Weights of a small GPT-style language model, trained from scratch on English Wikipedia: biases, capped logits.
Each number is 500 + 50 x the weight over its row's rms, rounded and kept within 0 to 999. Layers, rows and columns count from 0. Numbers have three digits each. The size before them is the row's rms in percent of the matrix's.

# layer 7 MLP up, 256x64, rms 0.391, rows 140-189, columns 0-63
096:378435519533490515570515476537453578517464546445468452485482386469472434470574533502489522613529504499627560477483478430560520411465535476560517458417466462514571472538490516553500564492486462
105:552541413522413535585464540513464518430522533496450430437465547465473561475499616416415460454509493455538507547574576484514449526475553505560410424425551502497471427521455491508508481409481497
092:518470550638535466511557444432465542453460462539458544432529455487557496499500458437579526519547540493506521483398476569557456540379592518417511487444516494535543428517485513406492575516536487
095:472445591477529476432476489473461472468467623505610446524541402463560515524514452513500613521424467542517430501448501568542556451561492416557513504534505505405536526458571438511569501510476515
096:488457466445501497540580487458493576486450544524525570471431452473574488563444495453541565557413430493566540529607395447476497468471386508453554471483494486546490499461515532454490448508634492
089:452482509555513585476464520525579580408529415474471560502550491428560508573415499508440484524463470607488557432495496466448490536408516440512479445568502557561510478587560501592453460468522467
098:444517588556493462570561460480365538503474558541520530573476458486461498511554537475491567436528475517406474414536527471499461483537565539541476518462513421415482534521450456477342542532507535
115:453542487514430475608464580454504520386409573564503478520514484417487477440505563474562535531455524499457459544511573484462489551475501499551519449539568433452456574563443596526469486556410513
137:517358483525491582478548509446493528520441530403509484456485472481532534483467551390430487500498486583523526544489438496456415470410492554492516521423392487542481514578478542542416443527568451
103:518442496588458460510428524467442520459558530545555501502431575467534550527541509430578469404529473453529479471501433436513511356558553520424395501539483476498525476403435501431505467549521510
098:524513412554409508505435489535388534498523412483469539574470526565542556355494548495443572535472483532479466503592469484542417546517537403489530498438470483523472492541434508454493572556534508
095:456422494529442457577505459447484485462459564530426508560492444408444446490495572541520417498503506465463575469526488444465461471429505494442452475401418448390481550527513549484541400498408490
113:488512439524560456586551456477487562498520425469517470465534482578525518461527561448409481444417418434543529442510548492499448455474511562442365506433502404512533516480474462397465429459503472
110:542473535484393522527488511474428450505499465403472458414486500565472470541409440481530511398498502421441470441428489551514441540464464496470411470498516478476517454578439631429507530536446550
111:567525575441499423538390518458381545586507479473481466437522487491494514430472445509502485520472496444581414516573507549533484531507562570492547404520499524532592547462485565562458493460468409
095:544485414475570552578474523533553500476445566486526502544375535470530483558524559531524578466572437530602446516526561455557562459527515470540440497445527478547469524525532419441553499620548509
090:501491519507491538508470487498422400507454503540584484579510521573439529496418515457592398535579386555453484526425485381498488529480471437597482513491455497569548502470455516542466464563542508
087:453494577588542559480424442485558513560482465474529520457443472543518547582459562559372462389497523474607523579548507512459578517444539512433525471526501537554519480506490513534488587566545508
115:490502509536601437540399489472420521582521551441548463540468488528529571483572560504438444525421477591492488605465502489592453483548488538482444413476524534450498540464510401501556465464558465
082:529549557498555424546457461524404464488429520492495479510477537586536400542523415503512487493458465565467579496424451392482487453508580466570467487425500526430430532537451494534483429400530543
094:554552604531470459513402426435451525462514479502466497478524517519457570558496495396596504405505527501596542443481507527484532448407561488518535451444489400464555466466513525546486549396475510
097:561494421506506452441528473474486444498499392580499444480491484505441363509508563542471490527480399541550426462574588488513506481472598569564543475487504513480517441536415474542436429522509434
093:485515595516412404557493383504440500578456518477502486560487526477496536506481419458578457499435466499535551468507453514547471467383435439459488463460449494432531410431538516399527506543455510
122:442569449412532537557554480439494500495508514534460586505424464543486531522451471554432516514542525581477518386500470484501470491447507501538384472474505428518498429367464419450427452466555541
111:502515414506545442463430425471514577591527496484442419471500462416522609519531546552488499561526438509486500549532423517601479580447565578507483444430493594561484477480431512474467490494557479
107:544533583566474461489372407541472556488418569482568479525461526436610508531540520498544511462540430515482459558471443518468490477478469438579422507525469498507505421524542448537527612525560549
087:526519449574478502550532475478499429448512513596473476508492440490450584487444551504470441553590504444481491499518579461447434561619486511643425556489462464481417495497556546501507412494460459
086:463467408516407484625484453560496429446484537466416462506413537571454521479439511402555454526509506530544502611485504570578550489507461444599541443462560483535507505538471494475469557485511499
104:562564533503518483471448502465400560389507493513394554459494449508502480418522488541591517558420591502504446528530442513522500564546559510501540487446467486500632584557497551531486423488464462
105:475389526522434469592557487488460543514540469587542480410533454509490527496479435426548425437467495499504417553494434516613428478523487415439537459513494398510523544541524507462499537472513602
105:503453506561457469507483498461521442472486558485571440539474541559534551492420578442520426562537541459545615516373473430462442532471554561562443561518542536456539539469461521491523429430425544
100:612531592592470443478480596478475477532551456505537465570474498536494540480461471387517563448550434442500493517392495431496484514589514467536481493508539474446496507545481529527496403513370485
101:461449486561495511474400443486482523476404464508443465518572415552505540581474532538482550580463573518470483530452510566562534555514461523449596418467521550512542421536514631569437511537499508
102:452573505498483433409577448451510496473563544525429511511495482500536558595472456570563516540498498512504472399496487444540546526552453480479523459453481473417482529580522421536531383430527376
100:452499561460619454505522426504459533560510515589560437513449499579488475539549539465480476492431504503538553468443587486576502635575563489473417536530446488507553548499473454545485503453595467
104:491507511520473537534442539412442441433462390458535435517496526489485465419449519559483527428542539468450544460477501438513407573637527431480504484505537480564474500521415426399536497545453478
122:515510475431480519444568556475457493410368531430586489420519534489545502553397519506510481456470462548572513543500458534609526522561525509543538567544574460525464571515463441509417553472556480
078:471471567537433358561506503500621528485488460538521526428482475472464493469486486558489467480505458425461529509455554397447592527518441491500533527524524476417468424424526553533435458392502446
120:537504375466499378442474479505468573461543529540540468454465433529506574560486442531492517430499444648452452433510532525542541437495547464558445491506503470553520517513397431518527466468538548
093:473553524508523537473444502471408477411496465454476521603481469569432491535424570527411524459523463532570508522455440463521595544554558446494543495512490505491473409543462522615481496618521567
101:492535542490522506511429547441528496619585517494437442486498496470441505487418547501491504550517424552536537481470554497555535636591533568526594522402509455503430464551458458556539493567559490
102:421543506477519467477476484434499499532557558519490403609435477506567471472551514601479549476491478549492463470484396506542592597482520453572521464520631495470439503571592545525462473489481524
113:492507495564569481499498498442539513476480511509489563515454467464570503411540569519527358503545600463481486592519477502505411541529459535486362453442382467534478494491470575514470495546461574
097:589456439550480373521474473471523467518481502417470533460409519475456487523508547415434497494483450539541418619468492451586481470440504491496430467485546530514521425573475431448416527441455463
109:496457557630533535489487465452427477420433485488534461519525500545573509583401569472541444501567503567548512428458461498578419481524476546488496478461492532528473443516400475564465588509433563
084:494445591501543485568540472421461581473565524451504537516461488465549431525550438559420576459435428422486474488588449511495523555494516613554446476564502519531522469530559600556482501568458510
112:473464517528550471428507435454476477591514476448580488489466433544596449550415460545565602449559498440464468435477512523460506477504531489523470424464599558496438520519460361512475497492538568
093:494459479489559431487435589512495492465479497460435463401510512600545524466447457480510525505554483496554423475544566581423584518479609569535457442534517534443400560540441495464528481571442472
104:527491456481553490435442486453481549489440528471510591497473483449508556564522494543447520501474469493552443598469496427563528489497554618424429460457516448560478480476574477360411568522463559
085:506545564453419456575579447456504526481587471541449498426499431567558460554485474427423503438469545454454474490504469555472456456522497596569482473462533493511390489491491578526613557457462472
# layer 7 MLP down (transposed), 256x64, rms 0.572, rows 140-189, columns 0-63
098:547538429453526497355425465534555507450509443571466538433539430451372452520534519548489494452492526496489565504527438558537575489603533550487513573579564536557463477510506536523542454511482538
098:536509483582473416550514580615461446561555552452439506423531574403513494481527524470484513463426527585443567645506423479502476438507488419483489473474495507489489470495508550513498566430491513
102:518406451500482446505430550423456551455465472552508464491490481501602547546624524502483437521533461551460482563400476489485459535403513533454415470404461499485611458421515532488508496463492557
099:467499567423580529438506568541528462556457587471639510528489416550493472506519487490482488509557493542593519512484479541457505410569541486436504394512428588483550574535488540462488566527444472
111:492518463500478500416361436526531428498598553518500444518545549507408471449472544478481466497588535565473490493479573530594489466478542497512404459424452540440479518440488452580571447536448481
089:520522471512482499441555498511520414532445494549500501410395442411648552456503465472406577461496501511503535497467521442464427395496514459501493522493495466519513498527428506434570521486392421
098:434473499501493426506489509547508505558399499462510510496493451599521419490457602463545498532529476454405505511444544513454475393458394511485552545535510568481521518513424626484399523540565488
106:436534538401544455531568529469522475503447550524556399507605540516444539490526505438457383545509483551386513466410491493497505458460434417548478483480493567426504462594551522486549473521481533
127:489503473458526431550473435603511563485561514520551525507450532497538415619490522531614529497484442442477557574549450476459478435411467482435463531460507450506530484556526571461580492459608529
102:490347527496465494480445520536483576506469536425512519486497585618387557540537526480455444582485536503504484419583476524426527500444494479539575443510536504510525558437438491502465558486516421
098:487511446393513558516516412576428473539452578535479440540511490540456458540543387454472507483522510590517479494578469520459495506410460470421546554558405585442457501458515484523470509429559450
101:518564465433441547479483509593448525446481435439489570370575451434451601528541466508440560538528622510478515486490515552515545462491406476491552439545474508473538539563502486426478552520483461
100:513464440434495444500439570526462462467548462398464523458529524512590511528417494485470517471532412605448543473471537527521374574504545511510471539438549466415462533529524386551479578500538510
095:431515516459527533469447534577463521497617530485538475489530595442484499495604524502424498477520526477578446451475485513425392510446471523461394459618506577521464552498554531468539512555490420
105:562499481433516472401498461548465513513534495500576470373560511506489453495446473451529544479471455490575481473609451470486525462550543493558546551437467504474476539645581484527475399467482588
086:509551425576441528535504402450441433445462457523465529561579485564321501500587479480551498469489495461572494535424484467551509433463507513510517495513492459544461408545457533465483451560450502
095:514496451484496428376530426531523411546483447500505512496582575382403539472533534485502588542521563582453504510484425501514531436432509536500484572568463502465573570547492496498509559451448532
092:510486474414614549597417399388498555496501490527506496490507550468609562522486406492477517588528447489559483474521452584425499428444542482485502523519527480426477457506475547469558535549524515
102:609406548501417446382422512483552513447493486480578465504522594506455519505539467452450473535423478543500505540518399484540456442446474562565546528446531499492496521539560408480494441476503413
084:514481576507504427403556502413485515449532479503497452486587553516460482457539496416566523522524456505475545429547432429488472367458425468559539541541440525526583436550510514473542420424456498
093:431497513556494411546511572500541427479547460462608467420507674489462461518588473523480511443494503468527474505506430507472521448490505527608446505484558514478494540528557540460574455577438467
091:455467456566410434450542512478475383502407469532465541503518467550406515439483457552529442419556551585462394509513590431511527444480466486481553481536553560532504514451480456457441505520444447
091:517512445517551493507585486579443459451529586509526527496557483509390517420453528530492590519558552436484554438525589514437478457562487551583529511449452555557537537591491564546442440510428483
106:535449472497437465533483386515553478530430456561501508567427597527422524583531581493533489516502484535458458529534386439504580446490515506471418509576484530465576465573564549465454571505510458
101:572498600503521559504477459449485432490513394562404458483598485431358555451517486486547470497528515570519525502449492533488478545436536484553598530515492425489512526486464539467475410539422530
104:482467529489395552432463431573602436491496479572543488561638584548477410489509444552456533473490459461476589502587506487534532496522519500514450491539523470461402514518495563583535475518535527
098:474497538506480484444566460554470471537518482463565462518522531571348448513480498428505496476445623456473510545506531454639494507469474582480478532524566529496597468537531451555430538480445423
092:454436413479587494476536504533547531562387573536521517485451559515548492535507561530457597545530517551511543528463463498452463430428516469382465439523531568437485513499542432464514629517491537
103:534411548511489529474544363506507458518530551449528495548485450509473561511534545430479527590454598482582453453552519419504451476510458573430520485500536570522562493537465622423500502419510529
103:448589487588441535482481534411503491514494513581515495441531448547492537527429424552502444494544467489538511465434524533447458575520499563673527511432451531463549542471585500513492399474539506
095:526477587431496483472547508548493480556499436573544488516592480524370569565498533534562540507515554507471515538534395395466453464429508511529434540486434473477511521546453618548492500562539437
109:500546486490480431520485493502532433531516489481481532553629609476467396527497518396498491487458460565531569466503428449532543496474487503611468616454466477504521478522560465538560455450418588
106:505589461532489535540443587592489526572438530498447534444494448467451521542484535516570521465627487509526526530437427547415561517474442437557516456505448552542500531483491529460350486461449495
093:511521424465550546382482522522435434538481501521420525509497437528374613461515505499518482559435522570488454500435489395499447453467523469474520463512505580502472433456526530511541555587438581
095:456560486393585557510394537430563544538470542457518490457490531518494429455508494549467474499506428510432516506533471594498400558479547577512438590493512465489541419482575455573547510529534572
105:472405460413474469504475531466473399528510578471469526569504448541543384527437477496481532535481596520511466525559475423465482512531494462486516511546382405510422550531538430576536574531483451
114:511461467559487431459416499536435465546594524442492461604555413453473531476504524462420482504495553554489440467444609527485468507506567454521514493441470494528544508430481366580575518456455526
089:476388513488588571507529414579429531549510560460514459475349481529436535450437492468508490541477484545544528591479554460426523532447556492395450472455524564469490475539508517471526464435514468
114:565389496484418435475419529576547473441497550516529531602465491561476486599580500452436469488546470537537522555512569411414542452543525527445506502500566537508490498526428411544513437505457516
089:503478450445615416517459588486523571567512501545551524466463433522672443474494473512473487512367479519418537547578476439481497460542468483503501510474518486495487421458478522587506500469502455
101:528533577531559516465493588572523474537632487533629459562558550502400534470443541477616499505541526535431542442450468431491472479483514576506476547476493497486497564536434508469535415470502507
104:469438543480565522483548524474545503539434478501502526541484441606556482586480516541414530544502467578514500524417516400404381423492494497513455484508509521451486539484376480551433539511588475
103:601565489563468563517432606495445431488438513563499472514603464469481440481498536604439462507511515442464462468449478443457485547489503472539454588510547399368516461510528483530464509529488549
095:490514499486553567424549536511508591557463473488472546397545402504485437487559483491380570528517592461470489413470543446422438512498524490501533486538519497393446498512520572515428579549489447
126:425496490509481578447540513460509429496455494486502481625524518530667504476392478493489615473481570460554505460493511616505497510544469486441437541563550550536480467512468502453552432543507493
090:509469466479553430502515523464551468467569475481564592501560577476555457494520458530399546575510481446505428477473539521380594420467535537511504454512504536405583471540485560563584538527442528
106:448510492435595512482573519539563448590484534471609468501465464589476404512485489483440492488397538545457496523602450533512483501531516497572470479417515568480534629515539491584453489536500480
101:579623485493513536458504332469496448470564494545462470591492560508387497427566525492543478513463433552449469542498527501543511580447478475451547516489464483553511502489516498557442466396472511
102:496480484466626586587453462430410532471523459447499454507451555611528540465471499527532558565531512429521469439473577620396486507510509516587504472461523523539482483483416467465514474469540504
087:482448478451529509440619499518454548541532518471510497507481416475491508501523450470457639487540499546489479387509470510469494460490562595393488495482501531367486561518461531510541572542385472